{
  "norm_place": "pre",
  "bias": "none",
  "beta1": 0.95,
  "decay_fraction": 0.783,
  "dataset": "wikipedia_en"
}
Each number is 500 + 25 x the weight over its row's rms, rounded and kept within 0 to 999. Layers, rows and columns count from 0. Numbers have three digits each. The size before them is the row's rms in percent of the matrix's.

# down: layer 4 MLP down (transposed), 448x192, rms 0.18, rows 80-165, columns 144-191
# gate: layer 4 MLP gate, 448x192, rms 0.133, rows 81-166, columns 144-191
# up: layer 4 MLP up, 448x192, rms 0.133, rows 81-165, columns 144-191
down80 098:519495498471450494497475489516490490511524502465505522463489475523467481485482528495531505463511531528505543513452528516570528500487515505518515
gate81 087:473503497476483494494510505490515471482497517467468482484490472501491479499508516549515521511479502561540493469513479411523526535492510557511484
up81 095:495465496510514531483547457468513495534516492501528475525475490504491458494487483497513468497495506480489508495471477541532490446464520477489490
down81 098:551484520532439517460446516470496495503497502474458489500489533505465501526492465467542478528507512533532492503492503544563484467519496497501460
gate82 092:504550493510515529512518474521507489508507492496507481488456487481519499515479517465500502490499510496496531485534527514525517533493500497508514
up82 093:533485481502468522538495467492469490497512536542467528500525514491526519487534477473519463523513492470484503499536512514524452491459491549499503
down82 103:484486523435479509424455497511479533498497470516494534521480484492494477484518563502508481531467491519519505518495488490493504551495484458499485
gate83 102:465494483486534531465483441576532461541500551506545546525507494509471470443514495525457488496526518483490463491518548463520514544505507504520504
up83 097:473478511511484528472509486526522474535475517495542479522499505528450490525486465482506493524493530523493504530536537463512504534493524525519483
down83 098:512464548494502487478566530477541452533537467515542498490532468496461529502477510508475517487497517507499470469492454495491506473487506486495472
gate84 102:483491499447499462507474505521476508531481494487506456481484519497491500477503518516502488510520487496515539514494480479503534471508552447504489
up84 095:485506479534518529491492518493482522521497505496499477458522462514493511518521502493519524474530479488526481515515504460485500485500520512490513
down84 094:493451501494472481487498537500467525511506540492471538482517473511525519516493485534508481521503486501489577532495526461513507504489539525461510
gate85 094:535496491485468503478503480501518495498460505501495468537439524457499519557543517513490497490541552449467542485492476508489437549437508462503510
up85 106:504484519421506534516520499520511480525508495518485482460501550474498537510498554529491439470509480491455519484487485477515460489487502486462562
down85 109:494511495569470444498515461511470527485458496487493479509464534460481497514499474493483521502539493496495495469509508501484516525463512511522500
gate86 102:491523464496495506510447501462512471478484464501554484455516514521482482498528500538491524493500515508516528487525486500472531481553499502514567
up86 103:451508519514472487524496532489527492496506560492471461507528485521510473488524510522518480458521478501504491504512490510527484451483525542475495
down86 099:492493548492497497519489536472522500473527471551519494466533490470521459499560538508493522538493458505464525494536494487485467453489505506527518
gate87 112:507501445467471446501463493485472449512496509507506502529468545511523496501510537523507457495508519460481514502469482508469536494469483453491513
up87 105:502481519515560533497487511526482540505477465493501480490490561491520522490508486503520550493505454502468476519508496509523487483521521487492534
down87 095:463510537483522546522514495508535478519479516524496545476536475488480493485474481505532505489485517508500500499551534505459488467490524525503527
gate88 102:472518508484492514501494523460505452520536495481505528507498455468505509475451495507490501550489520506478534468507494512516486483479491539475581
up88 096:491476514497499510459481478544491522476490489512494469494533518489470486502527539517541470473533478515490463493512505528524498506551500474545460
down88 093:508488451537516515493485492551506503486484440497465482494517494461484482512480549492523497482506516536532478505522519504507512518521530463494501
gate89 091:461562533472502500515483517497470516468547494536548474506470499484489509486516485487564506494528524475508521543499502509473523460490512522517499
up89 084:478538515453463471485521523475449526482486484543518498507481507523487464495518457515546485484529506476516542506528485494508487484494517507509466
down89 102:467488520535546469491522501525473479491506504470523495513497511501494475461524493536501492522485489524504497507449508506466513453522486530492487
gate90 096:498529494508468562498489504531472465515457472523491493492500534500476486510503492528447522515485514485488513463505507522500483531506478533508507
up90 103:479518520492516481488507493505507532526488526474519516479508506501503526521521555494520530503494547510445481531483500524510503505539464489518479
down90 100:509517533495536517473522478496476489503430494480456495499519510509509478533524488493463514479531516507451481505506510473497533486553459507496498
gate91 122:508516516519493482546484535505521500499521493447501504482492526431530563511446476485505501483463493517506491467439525486465458523500524486493513
up91 111:523479494467484493498494507514534507431522532490499500477499494433467532484512464499439512546495475525555536495524510489473511439513478511478489
down91 122:463480503560539502479530491513503475483440483517496525519520456530473475531486521492510524494479464502465440532515482530493518476538492533518509
gate92 101:479477457489494489468537478540498505523492461471513516494547539491505517509507507541467489509487516503441509537513494560474512512485533501498497
up92 096:534456489461491528459533495476520516512465490494535497467495505526527465489499507496543492524481492539459482528505497514517479508434513518527500
down92 104:484520525473513451518505499531487487496500518503527492528477542525541521506504506507497490527433485525490503539475468521495521533471500531483534
gate93 098:486535479515498508489504512507507502515479511452429444520444522520511496490497516502498514483492543476512545477456524547471508524499524481533506
up93 099:483498501504485514494486486496508498506532473574507494533539497464509506502519471514471493530525491498473479512519443462571512469499535467515533
down93 096:495476503496480490462514511496500509474527512513520499535449482474492534500488475492527509497497503498508493485463504520511465513492527516518520
gate94 105:532529506496483522525504511515525444467464499599493489468485461526482533465484474461461506522510493500525480492502475523528507555491489486477501
up94 100:488498507514515523518493484467518483488520507492486490499530475466535525524467501535500472497528530458505540515545504490487522489503475483498482
down94 099:509475509464468528490489552500523536493480497457541497524469472493496516490529532523525460505494483548542474520488494483466517497492522511541486
gate95 103:530461504500467480499454473508486501506543519489476497513454557514518499481485513494508490526485497473480485486496483479450537517501521523500516
up95 097:530490530481496456476502517485506490545503495495488521504501515508470506475469481532516515503487567477520502490505529538445489531469486494471492
down95 101:490462471520479481533534489478497469497492496502503493506526482505486502539535534536517492467485449483512482482492529516549462484501487474504482
gate96 099:460465497519556490483498451513595487467489492508506481524534476518476517532497484532503505455493527506484494413516499504524506494521484512464531
up96 106:529481467522498535481544512452462484505513534427510513485483483512538497522512492490496482527494514476499469528474501476433491461469511528502463
down96 103:510502535564525493513518479519533524584469503475538439532484486475534479503501441479488487504434523542504491437493481519508494508514508511488486
gate97 100:522512472497517516522501493500534454521471487553470494512476474513511529492469492471508539519504528521521514501474542514520499499500504539501520
up97 104:488493442514485518483540516504516503496468496496511546532502480516490496518471493464484534493515493499512523497496455496508524524473508484554474
down97 108:485491543501491483540513502506478515504523508460505492497499497498506499488512479526497459493490477473504519527496510504475476490507480469483513
gate98 113:511554508455506499470500499533462530488483544516489452451492466503484494474530508500477507479513482452506445498507496542495548476488505509493503
up98 113:516457484508469487521476467510556482510517492476498519492472514479519493513490520515492496528461535496467529545484494477499486548517504522500508
down98 127:494471494522377495510514511482514521488480462491486505510509517527480523531498492474489516466505533511488483501500470493523517527515520492538528
gate99 087:484562520491497541510472565485510500497575511528494511527468467443488535449486510538488461494448448511517509499506486502508441509488484525475457
up99 095:519516477517454507490498505481503532520465471469517476512508474481503498491456457520533470472489480471526503464501510492501485526512518538497464
down99 102:497517482520542466487502473509521533523486538465493509493485509485527528493455478517510503524528520478482508508464500511536532515509493526497505
gate100 105:529500462506487482517512517506506472511511456496532543502552491509468517464508495486483492496529530489483520513479487455488495471510501500513452
up100 103:443488472497518501490454489511470501532505485565490468443473552505481507517461455498509526496473498454482498500491526521504472482509486521483503
down100 100:461507486521490546535493493482490468502521533500518494500495506533480501497472514508514458455472516478518453520523468464477501466525483493496460
gate101 102:475513477487464524511515451511497526503489499537536528498453538492492471500511463469541540491495547491463521494523503477509506518535472493511459
up101 097:495477516483551498528517516504503487456437504502510523502497517520524511515493551532532511542504484524537450549471520515483503473462503510494471
down101 092:518489496490521491520501524484516420540469548502460513521524492513474468506514475511505509504523468509472508534461500524485519509499498519529556
gate102 102:515498499529529513520497512525498507498509463529501512503561507465493475503474528510520467521504548552483475541470473528526502498472547470506497
up102 106:492509488574485473524511527531522493481479442485465516450553519493487481529486524513483516546465542509455488546518522500533528497467574469450487
down102 104:527517560518537487476494510538484532522493452513471527450499536488481476468466482535482491569468506539461502501492539515499525561486516507510495
gate103 089:511526503524409478477509549504513448526492528525495474522470541460475496499468482476532561506503469502543518472509511514493500532499447496489535
up103 085:478483538536476509489515523493505472520516494501464534499469520472503505454474503463477553482541465524477509500486522474473514480477465517496556
down103 098:523492516509536500500544486487526501524536479510499468487518514537546513516520496469453574523467486499498513553495499501523487503503514509519544
gate104 088:533518528537471513482483506522528529467524558486467503494516443493536501514510476512505493520481491519496511527515525464473489501517549502481522
up104 099:460521502528465499523494497499495499485481536524470481555504534521488505555520484473498481493460510519575483498478524531485468505517491518457466
down104 098:481495535517473532510565465473475519507542503513482472502492464489506550542525488471469490518502496497542506450447547522463445467513508542467478
gate105 106:543484506457456478522488509522514475461518480529542532513538485495504525485467499518451539474492481488527509457541502454511480507522489504483470
up105 113:476516529479474454461473507493498469476492490486529479461491491470514531543505481520485497496479522520528503519489487478457539492497482497519474
down105 102:515488515511561515511492494515489568498538500496509508501489512487463488477475506470519525458513486511474530489490521536518507474492514512468511
gate106 093:509563532509493526518491469469496511495523482500530507491518526522493470526494522481528437526504484519476490521469481516477467498468507515533457
up106 096:512488519530506543519507493523501513522561475483535481500474476450474488494503497513480506509553488501513527520486543486485552480497501508520491
down106 095:508496520486460468477456472515507506484529485448506468534472458459511471504492520539512503525486495490461502522496504481494559455519522503509501
gate107 091:454464488511464505522517509452518499471498504540474524512536484479483476485529504484525479508510476480507477516533502502512457483534515481475505
up107 098:484481487526497548467515516501501533511445529485512518532490504521473512493501507504485507532505523443524492494516541545517484476505512491500466
down107 100:503509509525475510507495497507489510507515503483503479477488499532484480495473482550485461496506485470474499456502556483522499447525486517504486
gate108 099:575516483493484509517496511492452477503538504527560555487470468492539499496480515463495492476519516513501520487519472510540489492511512479478543
up108 094:515488529456467506521481485461506485501481495482540524533444485536501586504471531449524524512478525507503491519555544493493516479447491482485490
down108 090:493517509521507493513527518526551563481499488528519497488461471527487530534452488475499510505455501515465546496488511513483521481472485532480497
gate109 104:519506517497456460507505481499476469470462476472500486467500542498512456455477556499491554511484523507472510485515515531499490530429561471469548
up109 098:485491473478516504518462519464464488461498489498488481449502469520536525494493502553487526482507495516575531482493504474525479514523488490495491
down109 095:506522512490516476478419502499491482444482470469541497524515522525533522539521542493486513517499544519501493527466527536561520498513517490511514
gate110 107:513458502505522458484532488509524519490546493494503495531509525483489545498511522529457508481548492496490551516526511523477495478494524563495519
up110 107:519517503523493464477482526449473488550519500520525500481478481467510479496518523465444490496478492506551524472498506520484511506488554511509524
down110 104:492534505479529542499475509485488551447465509508512512472511505521539551525501516496569513500464513470421490501457498486546504491504501507507512
gate111 102:529533476483531527512494502507494495438485495505524469495476478501465522512495512482520516509488477511472489462510536521530500539476505502523488
up111 099:498489494538520458510489505465475513520553520510444499529538481502547509522506564475500493497489495522496515497494485520471494520514523499492539
down111 093:497464511478494481472528529509522533487524536503497488529556510517533481497498540509484481458546514491475506456525461492476473509500487537503461
gate112 093:451513572550475471476480480547519466481472510479516516478478506512522490528523552518519462540546484513503450511514493491462515488516495498528517
up112 097:508510529541499469498517515464495466476494507460536502460532493511548458516516487528510491499561485548502516513499514457451450508505511460552524
down112 094:509516537534458506550518502478503481453479514485524512494510545484531502501473483505520531482515579536530518505514481489514460490509512493477482
gate113 090:491486516530540463507498512525501506502477485464487477477509509503517520503460557511541507462560538540522504501474487540516538510494512517512513
up113 087:483455491450472501503495447486465494498506462482525533537508472475501514505502435511488503516512469487472535458515490496489470471493473469473506
down113 109:495547474520521512451509506507494499506521488503483475519477469481470488549546536536522496484510530502503472516525518463487476511477559497520481
gate114 103:494493479447469469469511465524478533460461488480464482531504541497448485516478535543532522502526488485477542496485488506524477492461506532496505
up114 101:473508483484501537473537550508502493522509486467492479520524519519515488505482488518455512496515524436565542485486492504510510497441470483512490
down114 094:514490503565433522508513472510466531524460503500474505491502553490480523509504455475507514502498493537519512485458484500499572485479533488519490
gate115 096:508525522529483479460468516453555492498504514519517522475488487477489498516546524455536525510470524552488496503555476521516514534496505511497459
up115 094:477519499483484532476515534466490476491504473510504509495548457485518509482522534435530459548511495481503472527507494453525478493478498479486453
down115 102:517483497508475476475475513475544494491480493535532518478518500476517514482499477449530523508508492513478510536523492480481475542481506491495465
gate116 087:502503495494497521456534493487504509510499460493494501484531494529502483502523482532525483486475515515559512521528510473518516530497492513507488
up116 086:516506514444498507508508504452505496500498517498477474521502475547479541496491489530437518498549499467489502445452514580507503488451487519492482
down116 091:450533481514465453465450521474535507480491533485491498536486508477472509500482518489496472503499494507522557448422525514519495470560475458457483
gate117 098:508519492462477527505542467485495537512504495532496550566490515559495529493503487530507516513527502522489515485496492470472485543479516492489509
up117 104:507492498518500508471491482534484507555505499472510477479521509454458489479494533524505517500500497536520530511542476527551513489504483577537499
down117 098:485499513466547502466548492467503540504497464500488472496478479527487497487482505492482547494516505511475497508511514518489519472480447503517496
gate118 086:472478513513465516495480482467479542521505516514496548495484519500506469497510509511481501524476495484532546492528467507462499501510550500520480
up118 087:479509466496453492489464478496464546523522521504516525486511518482517485507455513477490512487509496456485503498495508519496501501534538471484512
down118 103:473465524543507495533490464494516505504493543530509519462522570521521477514498509477512522544485494487535525506506490494469514478505474518543457
gate119 102:544494510484491506522510497521535469511520491467525479504522499487532500507490513465501521461502492521482517491479550530502544483513499518446464
up119 106:477499500518498511529503453452498496503484468529490498536506448474488537555511517492479506487466481494499514506521508533486478505437513476554474
down119 091:526475517464504461545580506477497512496477462474493484500520523541517512584512489475482477509526516500497517474492490496514500487511460522480486
gate120 090:442472555506497484503485498481475485474521539489476509471530477483507500512475544534475495470500441509503479510503529537513450521458479458494510
up120 079:438498527488481476521450500472476483509526530515490466484481496470498488533501528511517490507533455475467493502517473505504493481516473482535519
down120 106:461490536483533494546509499480473476522487518491490472502514451485536475524501498465509513473509445484474497483491521523516504561458456485496503
gate121 102:546440504490516492481542511487471526502499534519504470539499549472455515521537504482469480525513512491499498489531486573497489475516470503519460
up121 104:511522505507519466475532512532501543493479524516495455540512502489438558523563559513475457506493489498515486490505463510473536547489513487464477
down121 096:498488522527514511484493511532515462509528498494509510523532496565542542522471496492533551512493487538514501514501486460496538467504503513505512
gate122 108:499453498527526552506474523471503530521520486518511535507515505467527528464472488496497463530507494461493477487509538464474516507483518468494487
up122 103:524482505535532490535477448487488512477501497566515497508472524508511479513518559498510524510536485522471467508447488543530514522494468485534528
down122 094:494524499480492516523482524491468479517467534491509505490549494483474493512487484495534539508492500500473550519478527473491536490517498527487527
gate123 093:445532514519469506491472518509533547447509502518498485503492518507507503523506468460519482490524498528505459448502473542481474519499462505529493
up123 095:519481488481547524502507498490509508465524521533504534525485526537499474519504521534500509481463560516466520488493550442491517487496529481442536
down123 096:533486465466520534520516510472511495506503497534499503431495499473495474488473549541479549481462514489490529516481531499531552475546496478464542
gate124 101:491476531515527489474544495516476508525484547491459505478525551522521528497488475491515530498481532529461460521454527528515475538503513537475492
up124 101:469465542507492478497461498504519524493524493478467490458456542483475506528477476498488494512501511509500514440510489509526465538514535486488494
down124 117:511453486503436514490514497499479487500500473568516512510538481514516529460541512478555458496518518533511503528474480467507491474481526526500486
gate125 101:527493498486475514493561519502493514507509487512473479492508500498504511520524515484550532555519496502502483474522527455526486483513465468489512
up125 099:497516502466517502518477448496472488535477539482464495523501506502488501517500515490483517496534455551549492486530459481501512481479518490540482
down125 093:505519451505475473517517486548470489453528483509464509537569450529506538501503461484500561513517506489528530472501489507504476504519437473493497
gate126 104:507519498517486485521544544498449505486507543482518515500476542479464531491513501488546510521496472477519531491516521481459490471525526457504520
up126 100:516504516504518556415508489511541504523506487522525485525483474463479504486484490475531490489505499501518491502513468491503502465497489496488517
down126 087:514454515483503473443469515522494507471482517477493508466497511520460535499483504483547522513520499497465503518509500485466496487495474526484492
gate127 099:509524467500463521465537507504467507506527524516537527525490488471504466510456463525522540473520452464479476464511543517518472472491489492486516
up127 109:512509490532508498501484506494498527507520515509479422494477529500486501518537503526525515496508518480494494540541505531522537505485493505481504
down127 090:459459489480473502489465457490498502502525493496520547499510495543500473486461495492477478503471495511500507467476474514476496491536564503498466
gate128 102:523509483527497532475515478484501492482494484519548534478493486483485533471493508497452476499487511493537537459473504500494514542494505491535473
up128 110:477531467491482541497540474519523472520509521518454468468527491497462463514514463520506523492453501476489548517536488517484481562454498504521491
down128 106:562508463505492466522526601536506473480466475532517528560496514534515535468462535504498484463520479516536497479491478479482475480526531529493492
gate129 099:519537520498480475515457504544541511508528518487477473561500545491506516519496494490491463530457492505464490488467436504440512498491503542537465
up129 102:504499473456514430523455510461503509544538495469475507527544499491528489488435481500472462524548514502492574444470499485505522479507501538491517
down129 098:455525484513485436469484523524476531469522497484486489522502491472519499500458542497505464518502462510511525480489511515471504495501476518484501
gate130 098:446473519510473523533500504503480515497537487525495483503479521499535536469509507504521462504487501526492525505476483479491482515493454472507494
up130 096:448506516492519547525570497510514506455508499512535509525503487506492482508538518523497472525482497492493516503491505518526534493492548498458539
down130 095:472493490544502521564552477542489508456488504546556488508481523451454526471556545554488485516500515532466484475523477493496479515473517540500531
gate131 103:496487492549546499503469503494511497504498562465516471517480485555451522512509504495484519511498482455485495515488499511506514480514498521500468
up131 098:494475532500476506566493483502547480536512447511522516478529484512515476466503510535500531541517494507515478474511537496507492503575528523481466
down131 097:500490508485538504515520545504459490516478480519512540489477465464506490479519503480488521485503458456506507475542534542474481486524488468490457
gate132 108:474499503496482493479452508496489506523474516494473444497455558471461478505490508509493508520489491503481511438490477519518489515505472481518467
up132 113:446497496478499494454499518500504506491464506543493508493518492503504444503517482500480571540539498502493474534437468530530498525538472457494482
down132 098:536502493515456499500530473534495586450540447499516490493519496508500506518536502545508453471501543545463525525480476472497464464510514493475479
gate133 095:513488518490524552496468474522528431512461496494518491457513497465512455489491473532493473533467456531494492520490504518521433506530500503504491
up133 096:548470507487500491524526499487471555541523493469525517484496490482519473516494508476489546458527522522518484491539473479480521453508517532494482
down133 109:498475464494457489482447531469480505475516462497491496491538493528518473491505538462511459526514499487465529529501515492464504471492514474457494
gate134 107:492474525462533539495487542508508532533516538495519479490479491489447496463514462466511499544529497458482493508515519496502500467482495463503464
up134 103:465461492506496521453496483451443493511488479489509484486535504501537531525510476534488492486476504488503490480462523488511492464495522504443529
down134 093:486473472467515465498488509527543489507480545509496469460510470477490482503519480487482507535488516479479486496550468500465524528537465502533463
gate135 099:505488511495469464486484465471486515487518449492466480478520510482517518506501503489537487502492481536506516515467525511501489533491480515513477
up135 097:506518511489488507471470458529553467461508477532478520522531538494534455543489527487524459515484506514510456466505516512457456467460494490486476
down135 094:497468508451476490548480487483503469519504485466471471463523544468488500512515490496544440526484503539529492481493522497452513492494496493499492
gate136 094:483530513514521466506509492534494475521507564509523514492520519496482491479478530527493504497475494485522529509477489515487469473459491492517531
up136 099:506565443488489496504512499505500525468529468531495508517502478513510523529498505495517510459509508501546541482525510499516528565517516515483437
down136 093:449530464533510458496491513497523485510518488466491479501459512500490500497523510519496491482480476523507493502504495550463525434521512517556481
gate137 102:465510506501468503518464558500519479468494478460491489550511516504523535485503477470520531536479455487491494514518458495507527490527499462517512
up137 095:520468511497482554503525441499502493504519484524488482475523521497483536511434531480508531482492523516535512480469494514449482547471479536480475
down137 097:513492508509454525474586481507484533480460452535496522515482478509467507510484514520499564445512521490512505474479498497489495530460483515480460
gate138 091:480498479475516498502533505485486529514476522461488448498484508552475449492502506499454456504536473488505527557491513472476470491533524512487457
up138 091:494467480506474511530479469540550507496481457491486489507531507506540517439512456514493501478478475503452463442510462498542521477478491474484517
down138 094:499505491504495483518475512511558493497534461499481465489519468528541529461493427520503495444467494439505484443512483512540497486492478485496514
gate139 094:520531459473457533443550518489460489468479510468451455507534456517477498506518523534505534494541521508471508469486504492494475508499549479498503
up139 094:494532469506517519481520518488493484474527487471448456471526515480497514478524493533511481486480553468518529497429481496471506499447538463490543
down139 097:478499495495474542514539526490477475495511493552458487513555519488462508509491520569525518457505539560491487475469506509501524520462525529514495
gate140 096:476532508473462524462483525496512487501529481483497503527468549476492483514479549473485499474463515504476500475501502521484480512485461492511489
up140 098:449533468547497503481508506489498496430509503504514514555548478506478517529510491509475470496519528524498537465511465509511468496538488497471492
down140 115:499495489481445536452514518460468493527480488503510502534434528494507497478478525505517471500488483492475474450483512492500529513519493467481505
gate141 098:515496472507431517505525531547452494497507488508490505515515477550518490481476537492534506526506487512476505530474552465484479506518505504477480
up141 099:532438459532520534428537488503495499493496505532532501522485484485552511513511476466491495489536476508516529486510502515497486496549506483454524
down141 094:516529455527494515485512525466498502491490515502495467505486515498531503525528498525505484518488519483491520513506521458499497488514515507506525
gate142 091:566502499476489493487486521493452475522505483502508532504475494452538494524489537533486491483464508511470494522504468507532471504460514517457479
up142 090:516495450538512522480529500503495485536445487496507502490495514466546526560508532495508513558501500518480460528500524488498497508497442497494509
down142 092:468514486534533501489486481520492476518503494557508496501528495490477511493458516522511490499518528532449500546523489503480523519494455505484500
gate143 106:511503494494494455511485503479534571498494519515448522512536473479513518490509530438457485444477487559489467489523477459506487469513460511495512
up143 107:483463516491498515489496487508488482514494497515550477489487537512485485507545541434506504516517485530507502508559463477507491496539463482532463
down143 103:485539514508513536481505454488521490493479564546478488500502543527521472466462474518456519476519522530509461471545499443467523514486508517504535
gate144 099:516483503504501470460520505483513499532475539446535494412503497529509499508523474492475552492488488505482503531459482507458483513517485495499539
up144 097:528501507508529534488476534512495499494524498501523521507490518499473523501516547504499508492459468504486513486510488510423483510561559511476533
down144 092:474452504499530480518530467496490509491491527491519474458499518522478513482468433457497527491485518495523492498466518532504520474460441456467501
gate145 105:514488448514474520478481517489482504487517514514547503526504519544534482468520490491486487486514450439515483488514522484460493484512529516489544
up145 100:449486531494522489531483493484544506511490471522492474505518515497524503523469520478487527494507501508473494496523523519504470546468512548508524
down145 107:518479467486451504490555504483486509505467506561520482495570514542452543455496497502486501478521497411490525521493502502513477473514507509480542
gate146 104:483490486503508530502476510510473501505484491490468556537461532545519542506481486496512513458480497489497547496515496502489491506472509472488472
up146 106:485498491502482486504476487461512525511522505489544490495563504461513459485491508504524462542505486519474491481492462511494492475546504521485551
down146 109:518470501520497505497511481499488511479485493505493540530442532513504529513484477503495500503536451477495467535494523489488517475495530509500520
gate147 110:506501506495520451494499520537473501498488511509526519488466533495515482459510455465464515456453539480491493496482491495487519502509503515482526
up147 107:505486501451533507451565542499493488475492527471512481510513508532516471498499455481394518493498499481500520540480504503500490445497503497509521
down147 089:484471461555454522508525480478539521505490464519476469523545445458502520530453504557562477521523479465476522481491500521515483536472521498505473
gate148 096:501522515525498501495525524477476492471527501473523489518489519494506479503536559483568477493516537498507526486497518485498463485529511525503516
up148 095:464510530484428492539473531484522500527509508509538484507544504495500495485492468516503490504499483488457519504519474492507505496503464502492503
down148 086:469513530482453555511494526497532499539513503476510491554524520512527470532474490485515509498466496517477517482502478472497510487509478482498488
gate149 109:506495489559531558476527558519490511509478480517502473561493503500539483508480511464491478519531496475494537569500483525519495507486472486515489
up149 101:496505476478483534520476497496515514474572473520535490512519515525527499472485513507477466531479481493502543511454450480484560489495519560496512
down149 105:487439561493508516483504562464488543524494481520529490520504503515509470482479461492477501544503483497498516545493475506520533508509472508487453
gate150 093:485468482507494526506513515536526526479542482515506501514514490549472508481485486515466475490512525511493487465471485493527487509501524517520542
up150 090:492500499497477481531511507484520509458473493476526514476514449478486537531488527459516482496516501523507495468430558498508506569480518451460536
down150 090:457503499507497489542483506522543532504478542476515518493516425462455498501462523458502475524487506522510455521479512543515517493464521487481484
gate151 099:549494527529486494509481519490521538541537480557494494494522475482498486517471520511522485519450468541490500549470474468533497475501507494530446
up151 104:526517491463513500464465560478494488493464523491497499461464504488522447487527485500485527522511523528525474471485469513491541487518494540445529
down151 091:505506471510504492462495590461493490495489520493478519453513501448517517494504521503481539499513527489482467493510484494536485450486467528501475
gate152 091:517510471498539505478503553477482471503459527484461463492522491534477466540538497510560493475498474532512513527463493478501517500501521497485485
up152 094:518515511518525522498451523459534502530510460517507470516514529447511474486511489547502449496502521446501502472442501509479523510510498491473455
down152 100:539506484542518519506465528448463521509504495513483501511507491453490476546516526502527538501490534463519541481479489511475524515495475502520475
gate153 111:470477462479541523469481530510452517513497531509486493521484467488497525552460484487540489500487462478483536508504500508501494526495476510452520
up153 114:526509471488492480481501504518489489516519470488493530479477524468487510537472513489515517483506507530469545439508493476492451554537433469510495
down153 104:519502552499541537513453483491483493508497480513528491498535461525521511489467516502505495544465536482482535489474533514466501527449474507481533
gate154 095:467490495504508470489556481532453490533527497458486484493484476461491493504488524499477486541513492479518516528502522592500505526498536469492520
up154 093:483493519440485451498542461515473522578564502496521494499481465510470484503517499475495501497488451483492510551510526495454539516502492460503508
down154 110:519512468499513545513471509499537488489459484496492461455530508518535476497515494472511516502488495505521497488500448495492457460508483537526488
gate155 107:509504532489485480461516451509553479484507527513472495530466556520553512441526490499519483511516504479512462482500517483503475480521474468525499
up155 102:526459496492477520517498527504460475521506470520446477479482507475471510454491490516479504514527498498505488472478517492516534503494525534500525
down155 087:551525504490491457534488500488528547511494497520528513509497546534529525506509553505527524483528460498536528492485481543516496547482481504541518
gate156 099:497487527483527509464509494538450513496530521506497543511478526492488482473512432533502476534521462518496519509477505512493463520495485494450506
up156 102:502470472492493504538505508494507484495527467449496497493526465516521488532499523539504516518496483491479506487500520512484493505488532497476483
down156 092:533479528490533511520471481479468518481501530468524502499511509481531464474548522498535497507482460509538488500487514496488499458515475530482531
gate157 099:478529513505493505508542488498516440487519459499518460501532484498486514517485481504493527497468530523525512501526476519482472510486560506511521
up157 098:501465502488482521524462501485508531489521526517498501517505512531480512431527509494492462547480493493476506541475486478540479508549468561517528
down157 111:496509511478449474477512529513507496490486452497526430520535518485480511535489499475496496513456520535515499495471521512497524505462502515500490
gate158 112:499438493468507492474450494481528498455489508510519497485520517475511517508492486490524547522511513484487500493507539515460494512476450459480487
up158 114:499521473458503476520461472449510486506541500493511465490468495512519513509501544518461507467517511525481509499509500501531474553457438542544487
down158 108:494528503565490510473539518522482477470538509489504504497483519501494500499479496470505513486471486500515522463539509541491515492516494540499485
gate159 104:494442468512498459482478529480484509472521510494501527531506525538451499471488503453544486525517490498489440430493492500508494523443471529520489
up159 109:510512494503490519464554496498484511500493526488490481487547516486515493547526458509498509476510508475476523526506491507480487525516517514491500
down159 098:517465478490455512507455516504473457489533477486497520490504481493471491473488503492516510552498507464490483456452534502513543468486520471469493
gate160 096:463511490506495529455506490508511458490518492468519467493536523508473496474484469527491473547558538496488553508482482530485447441501463486526504
up160 100:505516480472457474437493502515479471492487523482461500442523519513520438488491491560442516480523507487480529520499514522515504485473452548488474
down160 089:533495526502529482490490504465507511501569472506505539463538494492498507542517553496473517498500453533497494490496491541501498509508557498505514
gate161 109:509540518481463497509547529511430539501518493462501491532482453517500498487488478467507488522486539496504464516499504490480520490517532482553476
up161 105:517479486503503505484516463511514483470482497521496469523523481500505518501511505468491487464491430519515542466539532506495513523526529473491480
down161 105:488479438504538488508521477471486532482535493535485508470573455503479499501478518583515520507493541453422511505513533492515474486497473488511509
gate162 081:511556511478484494474515504531503472498523498502481517523517507531517465493531494508494499491512535456494516521506445486466474519474493520495521
up162 082:534473505563500526487488543485496492542553500444508542444517478502486530461515517475549493526526531470472469493457479479455502496464519508505480
down162 092:463511546505516465479495534494490446499521516486502521492535505504551539486511510485505509519531534503542524549514453470525471485463491524525507
gate163 105:483492498488503550548488449515537539505491511519491539543505508531503493472469489479509518468508521485496505523496497535486558481480465533509442
up163 111:518516510500510474442550508496499493569497528500454526522472474470490479510529480491486499501500481502511530495479520453544451531494520458478471
down163 101:466451503484487527514500494524498503514547500517495516506532513504553506504531525526517514520508525445487489521518489487504493506500500519510520
gate164 104:538478490473463505514554525512513483527495536533469483495465466470454494508495503480517478522538488494512500513505480525534528489510489499521549
up164 099:470472519512521489474500492524498513509490515500499480503496485514504551474533506518579506479459509514493493523451506483455473532493478505488506
down164 098:540483484468505558502459509460488517498512466509517477484543535481515494473555540464511494459478498507499517469475502455516494536483528502506484
gate165 103:487533487458552542487475513500486506467520491538505472473439464453452511502513467501474469494436469475519537470537527495482501517512491507468540
up165 100:515543499473514540493502503503435464523481466501517509515473507489464490525471489468473542536467485490492542476528487471478483476505473508497494
down165 118:528510494474474475515506481519501484483481461509508485481468491532486448488485531473484482508506517549481502484523470504498511489475525570540523
gate166 099:550496544514484500472528541482475506523531497519487490486456529504487460498483479526468466491551480477484486480488517519480489515471498503529492